Weights of a small transformer language model.
Size: 12 layers, width 768, 79.4M parameters.
Training: a variant of Muon for these matrices, 635M tokens, 9696 steps.
Each number is 128 + 24 x the weight over the matrix's rms, rounded and kept within 0 to 255. Layers, rows and columns count from 0. Numbers have three digits each.

# layer 2 MLP down (transposed), 3072x768, rms 0.102, rows 2885-2957, columns 192-287
090121116110139096129164160105097133122119152152118101094158142113126157144120116130125132154143101110149123092094142101127147128129143146125126137117127127129089160177120124124148130108139152161129113145151122151095146127116166110109082118072089155131062135062095120135151136155135159149
161163111146123113121118097130145136064158107104128122132131104162163104105128087075126116145155124097137125120131155157150102070144130120111100126123143116130162146147098126127120150146149152085094099138097149119152153116161145124127107092130127127073122108088117107164161098127107110112
141152157104162126121138134108152128146130105119161139096151120143138088101124105127160141179153127138126140133107095141111157103158170110156127117084198146078126116134160070150119119144163125110108143101106156100151132131108118178110122129133144154143151106140122124141113165140102168156
118176157154090120127124135164139134158119118117133139127141139124124112105162110131142124148156142140156148129108114117151138125125094159107139160114127093180103136131102111153108088112081140140125167126137135125112122102111097163135128112118141148111174136145135083150141132134090135122
166137107144145107134080111143139094107123147129108127130163118157088114137118132131103102137086107115106116151128113126145106123129121153135085071066092114128162111148102145128121081149165124120148137156110147153125142148151093159113125130104127149127079139145146121096079119124123150135
091142110131108153138147150120117113114149146154142151143185146160154111140100143137143092124167113099134147110123126145126119139108120146152167146093158137196131159124072105123120112125098082110100192115140105105123146127076122126144120134126125130165135170101092158148095132132146152158
100126089197131156130098120151125154123093106092139106082157159077092186111148110111092107165138153112122066102145124168107133112155109093099121156112144086092113124123158072163129123149136121106096093162104137123091141116140089127153135121161169177128114132140192154135080110125125119094
119113148130099128115159127167122146096120121164128139121119131141133098118123138088124128153154125113133123120141106097153123119106129159109129136128153114106150195156089133138111144130070159108106117172083110178130128174156133133111136106140160143122148165118132133100131147140129108124
094134089115120114106130100132120151137130113107145163138152113121147151117115145148108147133110144130099104128174116153096115168141134149138119092174138151139120164133129120120131144131150119111132115142118112113128135142127139120171121105147143135159162118114135091115148118121119126123
146105095127106125132128131150128126111113128143080110142109129127127135108163117148139138081100106172138051128155118097137138087180108086117139141124107132191174136173164154121074134110150115133152089167151125102129140095105114166122135144095133113133170080057129168136156112131145133142
119130119085108160154139127158154137160108130137153093120173121198152113105106151124147139105117135184111141145087137119144147127182151123160083151115137167159125151148151156116103162127111095164134057113190141145132112119125136111123112139105135131054116111087154111131123163143164114105
114110127133111122113128134091088134111113133108151169118146128121126157117118108146123100110147112143127157148150148103139125115122109110084172167138116173106076078153111148156133121165115139145105090153121134119102114135085144119132109161131150092143110087102158115166125138120135074162
124142117126114144108075115097166156098151103129140183069110140089114120108118153116126125110102081152152151117126144146154153113117125132115152128144097163146108126108154109129155125124112105130151166108131161151116159165126127126092120091139127143123142100142087124087139098146171157134
144169089137113157106140162121113110106183110114124134102133144206114158160144097117126089152132128145126161116148133149129137128159152137135140139141114141138117132121103125112140111142087118134113122099094158129138112102144118137119127104124154107146123149167117112151123131134136131162
102154136117171103138124133114131065117102161128152099117168125110114123109165167145107126137120139097128068157102127131085153147137084147129142112140166125109138117096147131118127176109067150145146141139138108118123144124146108144104168099122119127080095125123185179112099127152169147111
085102147140123178164132115101190142081127129127127132140082120108114125151111151123085129107142131128162137129174128130124160152095149163117143092119182106140098135114102121113167150181154109093120128134144124068129156133134134146124141125121104141141130137186122148136114094118176149103
135131125127119134097128136174108108109131096111140132104100083152145112117110177172149101133151127122136095116139087124097150125117131143057147105106131104077120101144138125116165077131124132105155097124114103133148155096108133101156107097139127117117103106085139135137177150136105153139
142154102117130142123140094137129135103143098133112119155168151128113119145149120105143120132108150110100144106089153142114139114129105105103128121161146139107114132163136165159142120139149120134151110147120125151067135115123168124096101109153147155166137140122116132111121074137127129129
137150134166188129104118165123111134115127131140192159132137142152132098159123110135138114157151109111131136120146100110103102149110162097134148140116118117079130153115109165138132121098158142113141143165148126150144138114088042120150148128132139115135153125193134139120183158125129114145
086107155175146148112155100107118135137086161152145132114135148134100131142090112141136139158117126107079154114160119115145151109100136158130126188134096150154171133141162113126175118090125134127127123124117146161129145150160098097156147121110122143135096124121154131133108145162095101148
149136149185151109150147167119115140155131145152135097130114110134136140090146141114174116098068081086121161131132182138103123136091083127128190152083137155191144121153133109096137125077119116121161110148177140130123123126141126077092103135109144151111161134105123157067134104148119172168
170100100101152158150101123138121149149158092160072119133135136103111118143131158128154170136132107098126078093137130129104108142145090114102153108088148143155132119110084131112163125116145108164170127100133126112127119076142105148115143114099137131143151102153101108132167128125154119131
075094110165114111128197153119086105128140115124135155117129144164131101122142092132164138129133148163136171143125089149133174141146090129160156116152130144127110133179147173100145125132171122127177107159164164065154137095146122134100160122101106138148136103125113157095097173156149144130
079169127115166151148126134117127167074170155105106103117143110127096167108146186120108106121130117132133140169137118146099108142111140118116143181092121128132104118171117108123096141107130126116141106151125116112126114088112122119118128106084119138110170134137102132130147120138132114110
127144157165104087123086131149096131135104122164061130099142126135129177094155124146134106149149104147143111138106134140160142148107119139143161147088118170111078118116139110095124142125141127078117141190132135161109131173114132126092122084105098154156113138089110164096139130099130108156
123124113135119096106112169128122099109167133109125158178142110077137146124113126198153152156131134155115128177094100121136132126151120126154111128134158130145174149124137121161111131165100115114162131116103146106111154144128106132136143101118109118148121099101133156123110107139115168160
145172152130115120144096107103141114112117117120132086125159090110127108138078119142165165087105130162112182169148128062128141180163140144114110138095151138156120101153168113147129129161126121127146111135147135163157083094143125130116121114154137083134134122161135128126093154138119105167
091137121127120130134138171114095104116088105133153165115155112142122131122091135115162174129110120110122118122132103135135157108133099141122143104102110144143147138140117131099123160126113116135129105111162148121116109140164136129123128130114156117148123133112136121129088128152123139154
134136132131126113119133114101129156131139104137115100111114135084126116095129120119105147102128094107115086124134156104090089130073136111122139120106100187197124092102129142125096092105140109133075130167137147109125105102103135155131136143092143150132127106112133115142123161136113130113
142119116119102117110167136151162100172127127107155141130135151164116105103124144106137131119108113109121151102112117164107135137094139131143098113142131171132161107146130110110083119119129095167121117095062112080129106148133155105115136123130170082135103093095132115165125132155093140151
110157146132131131105125105136118090161157128123070140128177117134116139109086163133144116125136139111170139102128100135178146116118133099167172124115121103124127102122130182132112147148123126113101102138109115082125116108092158095133104117154078133109150127156113172169118103136112150157
116123147167102119139154124136122149126159129104099134127146135105122110134155117109124136155152082144120112125130108131098126134116126112120134114130124127101122123110126125121110143138131105136160153150122139161173116116122125126106095130164168114142110142105114117125190102134158134160
132110146149141139105132146098129069167148164136117139125150130122146126094137117108200103087137117143132154151116131151110103120128134151118157151155145117166134114140169112082072098158134142078115125121153135132104126104109124100104117178161205157134106090082161160108132094163139143147
147122137119118100082139129139158143146175112143111128077102173138121130134128165110145097130164187120117099167160117143150142158143149108111102146088143109112090153113144135145131099121173123112128177130109104138128151125114141111121149147103105120129136143130109109127140152153129158100
147121127172103093093156131162136134128154125155110129114091137122144131106127133123099122143152138107155147081145155144136109109117138084156070120117122118131105125117171134107143127152207146071118123102093120110121108136128155162151119111106135094093151120145162105102157133141124160105
117131162116105126119098123151114116144070135120085135148119110118150100115121123148118156123112143144133129169116160149118197111126108143128135136113141133137122137107123138106124092129139144117123151139131089169093127141147086114137121088087123142121105112143124119172081130163165107093
105098117113115148108124145115154123148111136165114138097153144160111117172138174125101150101117127126134113144143153183171191123118157098124105098133130152141121152167112106125155110143104091111164156162160110135110157115178151112132106139136167112157134135113127135139082104133098148141
102128149139131140150089125100128143154122120102093160157141118155123111176117167102113118134144110114079112106178094120095155122109085130078163142144131123094098132142119122086107104112089088081142091087092135129116104133111138111134122113110132191140151120186148140118131133119109185125
120126109121181150104135116092112152156134099162123111099162149122110165072112107161136190131155134121156144164055149133151172103123119143158101136147089147122125147097080152134126151170130138159174112133132120119083104107115153132152147115127137127159147155120126177081105162099100177172
156148130092135175154137112129131109173154144111123126131140120076143120105087111131128140102156133151136151131143133108149138180131131141124113141127156131152118134121145152115137162122118163122113114130108208131173077152123128123137138105110116117120107140122115084124129134145131139083
145119146122130133112148166150151153111116114134094139100158140093143102138166161119132113100092161178130128099151116106134136124171160138112135137134133137111123132108157100159130157099151077134177096148136105124120096113157117130106122144134083095134150157140171099144147107172123164135
089125143128107110128142102115126134118140135096124127137158136121111106151147162133120115110120121164113120152133117156132137123112102147151139091120076142090065113136121139081135100136120121125166083127136131129053147117149113106122116127143146105134120087129102145134147117130096119098
106130130119113141140131114136157118110099153152137148118133146096133134166111114134126092103125136132138143132186187182137148139108097139167133133103157128110123135131114127131085154114098128102136134124143134121125118116160158138130101166144130142139094099153165105117118081119111100110
127124161097148177092177158101110156107171130112095134109153143135109124133125084121132128097147136137169070114129099120121199085122174170093144186095116123158167127141139112171114087136088157086135137150136088112121127187133128141106129137166127099116103139110118112112166189129130136090
127162152137077092157164129126134115137103138150164157126108134150123089168137060108176182089161113065110114171153075122065087153149089146056075120171186176146126190097126077134156140102124173083150114140108098094146101074192180117133118127077107130105150125084125135141150041116136128116
095204085198133111095153117103170073080166138105111143151164151116175154170083149079109176131138150094153174133176108161152125126135140210080130091116090087195151112124118075101096102161140173063095153101149133070074114125176078111071122147101160181070167132098138132164094116085080136100
120106120132139154081100119107141164100112115119122153123146125103138184124140159142098133129108149142108138142126054128100122117174096129138130141124114099149098154137180154165138107151110146113101153101114178166143115085154121101109093153128164116150133135133118119138152152127124141135
123158096172141158124148123159190115108111093125106139111168094138136143117116130124161169115091142157133123123164174153136165156145139136141129125128135114166133127130124137147100137100162119139108120121110104161110099149099089134127152102099080173165107108104160106118098129095119175097
072145152190141133113142126141115112127145129157138158153151115107118131160128138140127114140087121083137174144125112143134132113119146178112136104107129119098122138101113133120149138144111137100096126145119162123173127116136106127102137104095075116135148100125163055168130134142115140110
115095123116089151142093163160163112106107169142106115116147114097110157124119099140140121134108163183172118104141134146148169119110139139111148161148156109109105115124153126162107168104171113117099156161166085088174131124117125111132125140086111090142122118123155104139144091115143153154
125115146135124157107127122110136160093100124126098137136136138158161153143087121148146164130125114125158113151115130103135143079132086150078139142101132112101124147087161107146127123137150111109151095156180133080141131161134178113149140108109140136105155112112112154123185164119123150101
101114125115121145143133079073076146115158109100144158164152109144128135130164086095147134150104127138099102195121117097139113153142132096131091123135155113087116131107144116111117104114164173152157132093084101111126141136162131129081142113128126124125104116196173152121130154157134120114
066098146144167173081136129114158131163155171141131129094158101121151166137131144131141116145130103157135136065140145128133125110172084122130159139113115130115145086151125112114091142120145115106159128131162140118077137089142147150164131121124106155096155142152148134144145140117095098150
154120135120127092138140149095137127141084131117135134167125123119141130156102119142136076106149126156119122164189120136122097082113126164123155125104108098104159166098071111136132155156106128128128158109143119129116146140126150087128102127094162123141189135112142109122163146157122163174
141152123125127153130106110094177089089166121134122150116164158105130131167145086105087110160147099141109131175070107141109131101113149157096137073124120125114132086092182147128161158121159121153136119141161126155120085112167154162144145068112085140128072138191157160087122109119140110125
111124130099148145083113133178116102135136120148142174149175140116170127108122105121113107085152140150166129132167157090139130106146107155106119123147165126103131117124106126143138156144114112112119168133114058130129166118085127154103134091165121115101156126157108087132084134151129116108
084104147120126138144157103122164117146142100130134134114193143148190144131155135129133123125132102121112107109139090110161118099106133143170129139157120197105097166158164093121132144134101166129165133100132184089143157099124143122162093145133081126151102091157125098114127136117157125125
110158092112093100098121134146103099155152137124151134089109173144136125151127138123162132127173141114101143115162106142169171117145163126171149106113127128133155106095138107176118146135139106135171141137126141126102120114101104145171127137088123145161158122154145121110108124145145124129
125138167117108142112109158137137117151110134123173129130161109160124110117137106087100122132165138156140166130139136113105104121118103118144126143136137120133149129085117136137098170149086116187107138109119133134160045125104129117152095086124112126115137168108084108134110116134140144129
152180129189127199136156110123125107130125127145128116086142148155117105108174143140142206132150146119153118094111100153108180140088127177096140173145129104097116111104114124122121151093094095149114149153044149142152155081121129128076131129121096129143101184140116148096138166122121106148
136143141103123145108153152137129104089107102121148158160162152179068100147148157120137140114147160157116099150120130106143136088173105131122184146121142124144146128105125150089147139111147151061145118143081126150156139138134125133116092154139085109096150083152142114137131134131143110098
123149096115123141129119149155126105161164135115131118036119136134170103139115128144174109135143112142175128119118093092090124150130122103102102105128185128116105108119078108173147167089145140136118112141106136165152127130129129119093080169175124088100186108142101123104100098097173119114
130123112110154099090123112119105128108146138166110191119166141148111080151114149131106136088149135160098126112180151146157126104137140126125136135150123130114148161160131121134148149129130122148093076169113140150115065086146121104096140134120110138150143110138131100130134128153179077130
167110174070136145154157105138118128131120141123141120129158145165112156127177125120157119125109130145105127103152143149125095183180144119168089117158092129123153154103124122114158140116124148103113126097103135100158136113133154127129126142116117139105115115138107148149174108123137119135
122116096107072122129101087196133125088110195160143126122128126049083124099129197089180177143135184106114110164143107129132150117149136084164102197127111150136132157146087116147121102176153111168137125115108094124104078110151114150125127113104146114150104151109187099148160118134126134136
144148117108130128109120168119122113131158157118125111147062123122109162114139074141109130127115090142117126164109153126149132126133180108104141153130146114131130143138137157141121153128136174141118107156136119130158158124103130102114105145108160125131148110150128136094151118133114140126
099145157169146077166131117150129141125148111153166143119165120091094145134103118150112076110156099153152135093117127122115121076191143126138111141086115105160138114153134118149159115096102122111136110154106102161128095145117151151142153140127142122139127116091156173120116100133099123101
098135083151150107153124097091119154123103155159083126153163152123126136137144103123113150099113108147042128102122144125119132128142096124134102109125131098118156083077099165084094139084118133078092117124108135145155123085088132111132144123170080089160103117172167082099124155146114122137
155087113130132153134079185133095161108125087101184105190133119146117158154124104165157117144109138138148115105115119167143119170120111139158148085149100161149102107141085146131142143134134091144110105128158164135115132103101139117109110106133106119147111128166161140122125146097167178118
114141093139141144148170149161119082138122131130156145134164117094129115148119073085104103099128125145159124108145078098124172104086154118121141136110090111097118141137174102108160118116129139094139168116149143135115131103160137138150129179103088100143131131128075116141113155169163131125
127124160122103115125135118173163123082112102128113149101108114117124133133123114120141171115106129134125126113130152169126131154113147107105136126146116107149148156116081155137123146118105132127125128121135098142155123157146144160124127119181097120111124085105104127134124121164156118108
138100180097138131105097117156124100088125102152116121147112086125105112132142145139142102128072126139158135105113124119141131154158134132111112099165093172133114114128160152093137118147156112131131124125103124111101124128126137115100167151142135167124135201126095147104126156107123087132
147119115132136123130125120139156148136179125138115127129140136122144131122133122065154169138093130128128099140099157132104073131140092128132191133065115136116115091162163114160152070126132141146126121127130111126127123144146135114081110108144131153117158077107110125119144097092101130132
# layer 2 MLP up, 3072x768, rms 0.033, rows 2886-2957, columns 192-287
153119087150128086139168138166150164106140110121113099117174150104097124106090152153140126121121093117119102205119102129120152138111116125145137141164132135098069120147113154161093150105124141173130085167145116161134102173142146144126127172121144145135100102125130170104086139137089085141
137126124117138101115128162150131114146069084108149102126112171147137134148124102137141160113096126145140148097129108103108099085168182120157152150132130164118133154093098130088094116090104128146166187107161143119097134085134086157192141150148133107204149163109135121097121140109128176109
086085125186124129138129094120164148120148167145133117105074131135121133136133128111133139149107107085140156087139103111134146105123136168129127129120161123102159137125156158135110137120144098107098134120094110103156164083128175102131107156132124124161153123142138131117115131098141131106
146132109091112103121120138156132167117123107132141083097119164104115130138188127112158137086152108155188113128113136109142060118137130125105124121130140142157103126099094167146096124147108142101129128108129115131096121129105108160166104138124130162094115117119088184101122099122180123118
136144091140157138163127108135136136122139139100112095146143093106112147138165137106153153125116134101136188133101138119150158127140171129113116148124102158172142121129149114146146149120124143108124140111097120133167139107117092152157110119160098126111149135135131135095139148123136115092
122147147119139127128110129146115149123115160143148148153166118128116160115092160135110117140100119135140132131154099098163119137144123097175180101100121119143106117138128147135100097139127136161070114180152152144125111128105129141079087128121118049162102123120105084099166146149155106153
130141118166123151136111158167137114132098105148133107100109117149161134162132144140121103127122148153144112112132137150147112120107113128142137136085158100156121125113110129150149136137131118157126094072142153170109143075127132119132129144098156093190106106120112103155133131126154168138
131125105169113121136119132128152143142136114168111150141102111122126096102167117101137093167158122116136109093114139140131110097171129069156084128091080117124174103136138123145142077132162147109177161144123141160172119135180146132139132123160120153107137117134137113094151166141119132136
145166087137143123089140113076147139139104157111149158087163100165088107143118130067056127100127115083083119123116118123150084146135149176129126032142118086112134071091094145114089154134145112107134138110160150153163110139115125131165126111123094163110124135118109116114157165169118084114
131164175134103129090104121140098082125120145091127144086078132118117130104094112150107111065113111097152103112105089095157135141124128116089138132166154121113176102129090164147157115118150149129091142118127120133133112112106132124106144124147121145100124089142092102149109168160081123128
147139133146119096108129130160153086147161155142103138191121192133124111122140142133138144108099127112123118109117131089063128094132128120098147183145127093112131167130128113125127102151117128123123152121153163116142124145152119151127168108115169139111156119144107143129125113140159182162
073157109125112119118184153144164139126136152134185135141155126102100063131151120138085102134111138130118133120129095110136143082120084085142127148121122134151124142134105129080088138188159151171107120119109166101167145118131167130106123146105090099128133151134094150112100148165113121199
145121134113106119125079158105136160123116109165149122147132140130155080115150149128138129102152112140138141119077130163155172165123076156077132139113114113183145124142108101127080145119156110127158103088155079159118105114151109123147079106123081104116146105110105112134108128152127109105
132074146144085103130158155130108082160137121149118124143111102131129122126098099113098106106111148137176083148149120088135134114132130182116085111186133119130116135105087151136097087169148051148157108148124091163135107140111146078064133146097119111115143094131124138132108148150152118120
147116115119160126125169105108148151156112128118106107124159152163136150148130115122137161113170127108106121157105128105129133078174125148144139120132144111134169138133136125126143104120127125140110114083116109109137122097067087135127137146144126107123125147129130120174105113148101192151
102101132116095152131160189166117118095110120141141154163070101144130106101132139067128084085113173116137109113117149080129137094117128175115155121124142156143143111134162162162119154132141151117143127129105141121124136107100101124151098095141131145129127121125167147192118100100113135095
149123160156124160142160101156115138121136174122136142111148124172127145092101136126137142103101147158140104173137085117140126122162139130149110096112138155141152115157161124129127127098112097147161154180103146121133082087127154114111115139174098105111127161176142131144173115141118135146
095132155189112084177145090116102136121135153140143108109081079091097079147127141182101121165178109114135130148083104119137110160113130109095093141180156141128109129179174141133121111131168151145162126119134106117117160126130134146140100118147144116129074153122116136127149145074139088140
112140172109107157104156165149120116139133130181085144144121129120141092102152151104156089104109119144155154134096123106126154163127154135142150157130160123112118105112097060121143113155103112150114147138154122117094139100130148138079158103123124113096090132171073121129136124108100117169
098129096140143159165128109078183083143101123120114143146134118106114096114160121091114137135105137145173117171138134128076160116158148150195110098141061122111095125100127105146147066132105136112077120143092125161132115162118158119093139132146108093113136135130154169097120154115138120157
091113124153130150125098125113139149142144124154123149147128112126101142131164116146099100124145106159103163177116122120115121111104139146137071122116141136131110144096137130130148177135108115118133137158128156102129163131129129132162166115134152161105129087102147146132142146142125157158
090104113156169102171127140126158161117135105102110121147146135145089080131121076156122141143168127122158148106082093163123151174142149145102098120121161142158103106146141111166178153141079113095100110114139127156138129108135083085155123094133113158079124127111111110120114111105100122105
142166103133127154131161113130110127104147106130117081151132135145138136152157170143140102135171088161107162173125141142137123107152125118141106147145123149144129134113119158127158125158145139130141107117122148096138143123083115090166089103131133112143136117130117115134130115121086128144
139138146097097156157149137114189147136128090144136125122156089063158126140144152155123131149176162118078119141126164137121109109111104159135147116192155159120089102150158115152119141153115123115101156148113148175139071077130107145089108129140116093079117118086116126129114120135128098152
183103136162131142065162163162112133126159161121101162108114106180126150161094153076089126132113107128132128156144158145149116133102137127091176143127157125122106116086120143149143126098142162147137115082170118110115135112164124127104118082158111134165132165148116116127123131143163094129
073058133146136113144137109141107110144119138100133158151098147184116086115118150074117115145121176092111120111124113142138141108109126058113123123140143153129087089128137119136131134128142127137149147128103128107148134063139119128119118148109121120144169110154149170133143110113141150119
135166135113136088165122135154103135087128138142113123140142118161132111095129134157141103126140113134144122141106128109149164109118129110163107115139140136155139108120117091120112140124107118106145107162149119148117161113151133120171102125150121135151121122135104175123132087112153121135
106135117107105161108140147123127116161138107105111140137128170202136159153107149156161111165134133164145135107159136119161143165116090137161124070123124137103122187118146126176153162135127109160149113140133163143106119136177128150151138098170168134112112127108177132122153069103155097129
146115117095139211113123139135150110167103117146140140121124148107157166130072115138102086132134138110174068140141122153150147128159138141109136088140140130177121092115110113199112119171105114134138118128179130150136106155135129137098111157165099140136108084100130137145149136124154115157
140100116114154137141131146148129110129162114127144134155147161080125107152147138168133118161140092109074102105082133133123137161137139127130105123130098135140137155163115098138132119144127109101184173086134182128082107122115107152109116101123191125090123127125151117172104165115135116119
120161158168164112146125086162104124134092128119184128135112104145157156145109104131146169093109134104128129138117142071152120125135114140111141132151079133143100122101118137156122157117109121084100120148142107110197104118142107121146153113133158103134093158119099208152128120100152142135
151134115089137120101147158119079145151137139129176132154139122143143114085104130086120123129085106157110138125131137041076154162194125115108127086095144127129119130158157132137127095127121138125110091168132126175155112163154150131112115130133134132149099130125147105142167093121121087166
100164123132133116116170113165146142118147153130127153124156108139113144112131116118122114124137103151088143123124091109098134128139092100139121135163131140127146116109121135147115158084119159108151128107137147144130129140165102136161107141129096110155146081116167104118116127116111138114
127160108080126133147116142126119119138133120159109103158108106129095134173147127160152120103124143163092053179185121164157120136138104142112129151113147143106124097148137156120126126138127117151153142098103100143120150127113133136132123105164118107138096143138125139158122125142123090098
140091087151100117102113123148127107130126109159142096127164154093161167098084140094182095104113147095132123134095104137060118089123141072159112105157086166172123129154148143110135165137142120142115112102096174129140133138139146130141117163098081088138123170128069128111187158142145107114
197129104145097175125152119148140150146113083102123107096116111165195119118104127125134146095096137106113145110138133119063133137079130149146128127143078165161142128161089127130128157107105115099125113090131126163143132139127124147174104135125097146126152114123139116120133111138163155126
101133121118105133087111140110094151086131168126132149072161120166102128129117145139152155110100116110153119138139121139139146108132135145091082146132110142131141097083135124108158097118115151138124107116134146138150134129155149128149091139150139112129146104120141153121115162111147078116
101123095179151135141150102107153132127155155126136145115120099159137104116142133078130146136146102139153099106113120121126142112172123112139137163137173129113082124102147104111144104107156106136154118173172154156081106121164192110114157113140106146118136094159170134152143132144107150148
136147100146151120147157138131137123160132123158110124186129137148079080136152108211146105134131114089105160137115108120148130111162194112139140131138118120147128127108112145137116133121124122124113108120134135110121079104137110150136122123108146134123090108092105135095100150116104151139
152140174161103156133135169183114133130121148121136096117144125115147142116162154122116143119141112153120127120085119096153111167105169167153084127114132146130078125117151144126097157164125100122136181139071106159127101118101105153122119123152129153141128134074131129209094161109164115154
143122100176136084092125092107138109123134140113124118138140122118149114128131107108146122107110146149113152158120135111143137115120134089131157128154121085109124129099142122129161155111143134153088105094117100133160127160098095168112099080114090143107152122119123106130133122122118115124
106137053139105118109166130109093143145117105110122126096103112142104101099116137108155138123147126123086163121136117126118113127160110121142122112108146109159164163082113108160131102122102134136128133133100134125138139123091170112112124088184051140122124126168140121126125078119118125129
139109089122151104137146099144147104109137136142140130170105102125121152136114114119082130176141098091150132108170145173135092129106116092183118095118135108181092094152119082152106126101153137142152138127132128112186104116110127144151155142129120128120149104105172147079137114097083109156
112084144099102087135100121132120140140150150125138128069135145145098134104141134096147115078129171158129105079077072135099132128134123139113159137135136110129166149117049193131109143187156125112181147102135133128097175094160123100126135144087140107124124149135100188135156118158113097113
171168170130169141105135148112143135169144147179107092114090077187104141104126157132139127183126148149101194141143108093114154125098099089125103139136083134069171140147171131109149123172095205126144132158076101100158124080176139151112150128135116120127101082133128133091107183193100087133
129105107194093103125120150187157127098147120114130164098078135122132104124131140132122113113109118146076108062118135121124141068134125146124139126136134174142114131118120114116123129117117092134129121126175160138164098123107091140127128118131086145116114108116138109111133154103114113148
094117115146139097087144119129139138126136110140105131108118087119149159125121129154159083128136121125084127142133156123126099110130130130116133107131100125122076093111104088139173155169090118112140136153144112129149169117149168163142087144124078095066154126156140138183115106110100108162
156055141083125126169107142153160101129107141144087132115121110157182119119129096152123146129140117162166127135159101130126118120141132131102138158148126123149139102123111153139150114169136118096105089135126113120112112141150142120136132120149122061125115108106123154159159154119091142090
161114142117122150153128113143139131104156144111181127140145127117154128130109100127099159073094169156123179124113125073128118094106089110154159124134195117133122119157136126102112123130137139093165064124110131082086173151121187122114107117152137069124155120136146122136110120122151115143
143136101128141117149101148185115087177142103150114147146097137138110123134145157088161077131068095130167115078148167104161119145179133141132148107115155137116163131116143115127142178133101108133168137130102115141113088128098134099122143146115128114171095155151103116140157114133131102137
123121155117174096124116121115142120116133141144135127122136139164159161121182152132113093138122128162189123087136143111123107135096131102135095092101156152081130109137158114118097135180092127143123125109121131094110143103120120088094102126101102105156113126134128151093121195122111106127
103089146122107155134172157093171178131165096113141122126090107133144127164180127117150135100166124132105109128122110105113169140105121134167125099142121154106121143133181127137146110099154142149131104168077185126139069132132162131144103128123162134147106137111141135116122104160095173102
102120126124165110138179100102098132095161149184085167126115101160103150110190067138115115140159117103109135141178160190113172123150084175135103110118167114096131133096138140139124096112097129146128169170096083130133152147132094145166127166135135132113099143131163106155106114119132090161
134133131138147125120117117091157113114134118084134115150128110153094089134104122136131133097093147162169150145149124129098103089106110131142112164151145121143125109111174123149108164138186117109147165162075141140150152109109140106153086136125115188122101115080165094191124112123132149144
120137138150116146124093134107163127145183127113134109115105134125116100086106135130127108112164130159065135187133118080114108126152153129086122126121050120132118104121096124147124154082107125168122098130205150100096099141151162109143139122121095099142138139137149195132140137133170127100
122129170094149153123171133104095120109159125137136127120157061126094108170101142107143125063144115144095123146128150125120121116162105138074129142107131136165141112125137091126145124112108128099114178115149112151109137135139130153112157125169167145105101142118121181133109147098130145145
124100115149105103120171136169125105118113151109145096130111138140112144148168148161135123146147130129134111096131103089106148094115144121124112118146172103186108119141126134100124095136071147147171123105125110143168129116094137160095123091121168126114153101162141123105128128148075150122
126142143123165175152125148128180113149119170112068139134141165130114134076129119195146136147150124167119130142139107143116113099117119151091117108118135150121115152151114143120166113133158130107100153164187175123140125158146156164098139138133115116151108123123129166120098119124103111118
153125099181130076147147116127088167114125134170121116090155128108168119156124137102157145149110114157147150094111154163127159092105115074125140135132132140155127121130126097121158122140171093136118101156129130117138156160135178151089134153131153110174095119157099135091169095160145137163
132112123174139117120116191137135127107110132144153123152114126142121157141106098159124131137174110109136098109127082147130097140152134129152179147151121144141150087149134138153166136113101080141097138136138133161111114091108141112111135094089115145113075158129104128061147133139125128128
137110177130110114118177122208142098117127120132140124118113129162152142140129122105094127133113115087124113115113131136138141098113159113094126132138105110113115112114108099147105118118132110145087146132148150141112127130107145136148144154095095087100128107097173130150123174132128123104
110111131102130107116122129147124134130146106142103074146125091141159159142113162149137105148153148126129133107140111199144151164122103099148129104112118114133092121107115120124088141136105110124115146131138118098128165132114134115154136153149165110171146128108095146133118161163099125152
141129128167124112162117089101122138101147151133094094108137108126122125127108130129099148115105095117113129120129115154127147120103104110107093112115131151143114112117161143137138129153122159168137110146108152112105159143116123124123123136124132150117148125142132127118110148112105097092
150100109119138113082122175139104145143108136145078096140101084126127150131088121117126113120155150097144118126198164129148106137123103166093160139078139141162115148133187141119157155146105139153145146123121128125153122103120107150133111100144102110112156134102106091150156136067124115115
176118143133139138105121138103109154124100106152143094133109101141164098168091138100134102123120103155119130142161137124134136114120173160086115119147146124141142163140150139115123105118136124124106137147101145133146182121144118139117119134093100083057126114083157108090105135097151123136
128111107121160149100196113150119102068120127128155134133132102119101131159094152127128119128087140136132138181116119106140146151062126100137071099144121095126099120118090118117108127116169099115107154136184099081113125122139138166148123111069101116110134109110111170098092167135152119141
092133129078126104103074213139125124091141132125143140091124121107096131135150115164140127118101100164158107139151136137155133114155172140084131164163095108114130118131171096114134099099117107092111125158139179145112066172129164153130093137182112135140111135111116164080103114153088123127
156136138107126097135152173113104144114140116119121120176093109148112120143138146128125094174103119122116172144145155134133113127109164174131092093120141146079102103130151087132152129175117126140100148134095121109109112117163112155145124146152117136137112134128141144109135167141108169151
131136150166163142104109094085154100112157093147128066118141100169122120133105115085074113171159128122130117171128135138137119136135094123091148147165135098123165110113101111133150152142103165111153124116114125115116151102107114098124120137090125071111102071103109134154163132104121152137
140104159115124094080132086152102083119173148134141123164128128146121122132133115109121128102142136111124147116091112108111156109109166105160105121095149159148117119082129133157157141119138152145088164143110116112150130104141118140080120072146130149190137105130135092162136129103103139174
113152113148123141162161138126130184147139130128136140137167107124164118151123206139133107155168120090113143139106072129129102114113121134143145099113149069114096180144097098158130153135153123125128134135080137157171148108112140118168130148122112124155115102156149155095155100093150115150
121166119119171131123141093157143198119101128133173104106084117117151151124144143153127122163145123161147123151160076112139124145120130138120138121101135123105104144119109106119120113171119115127129116132136107137121107087170106144147147128154147130124119133135095166135119129129157143101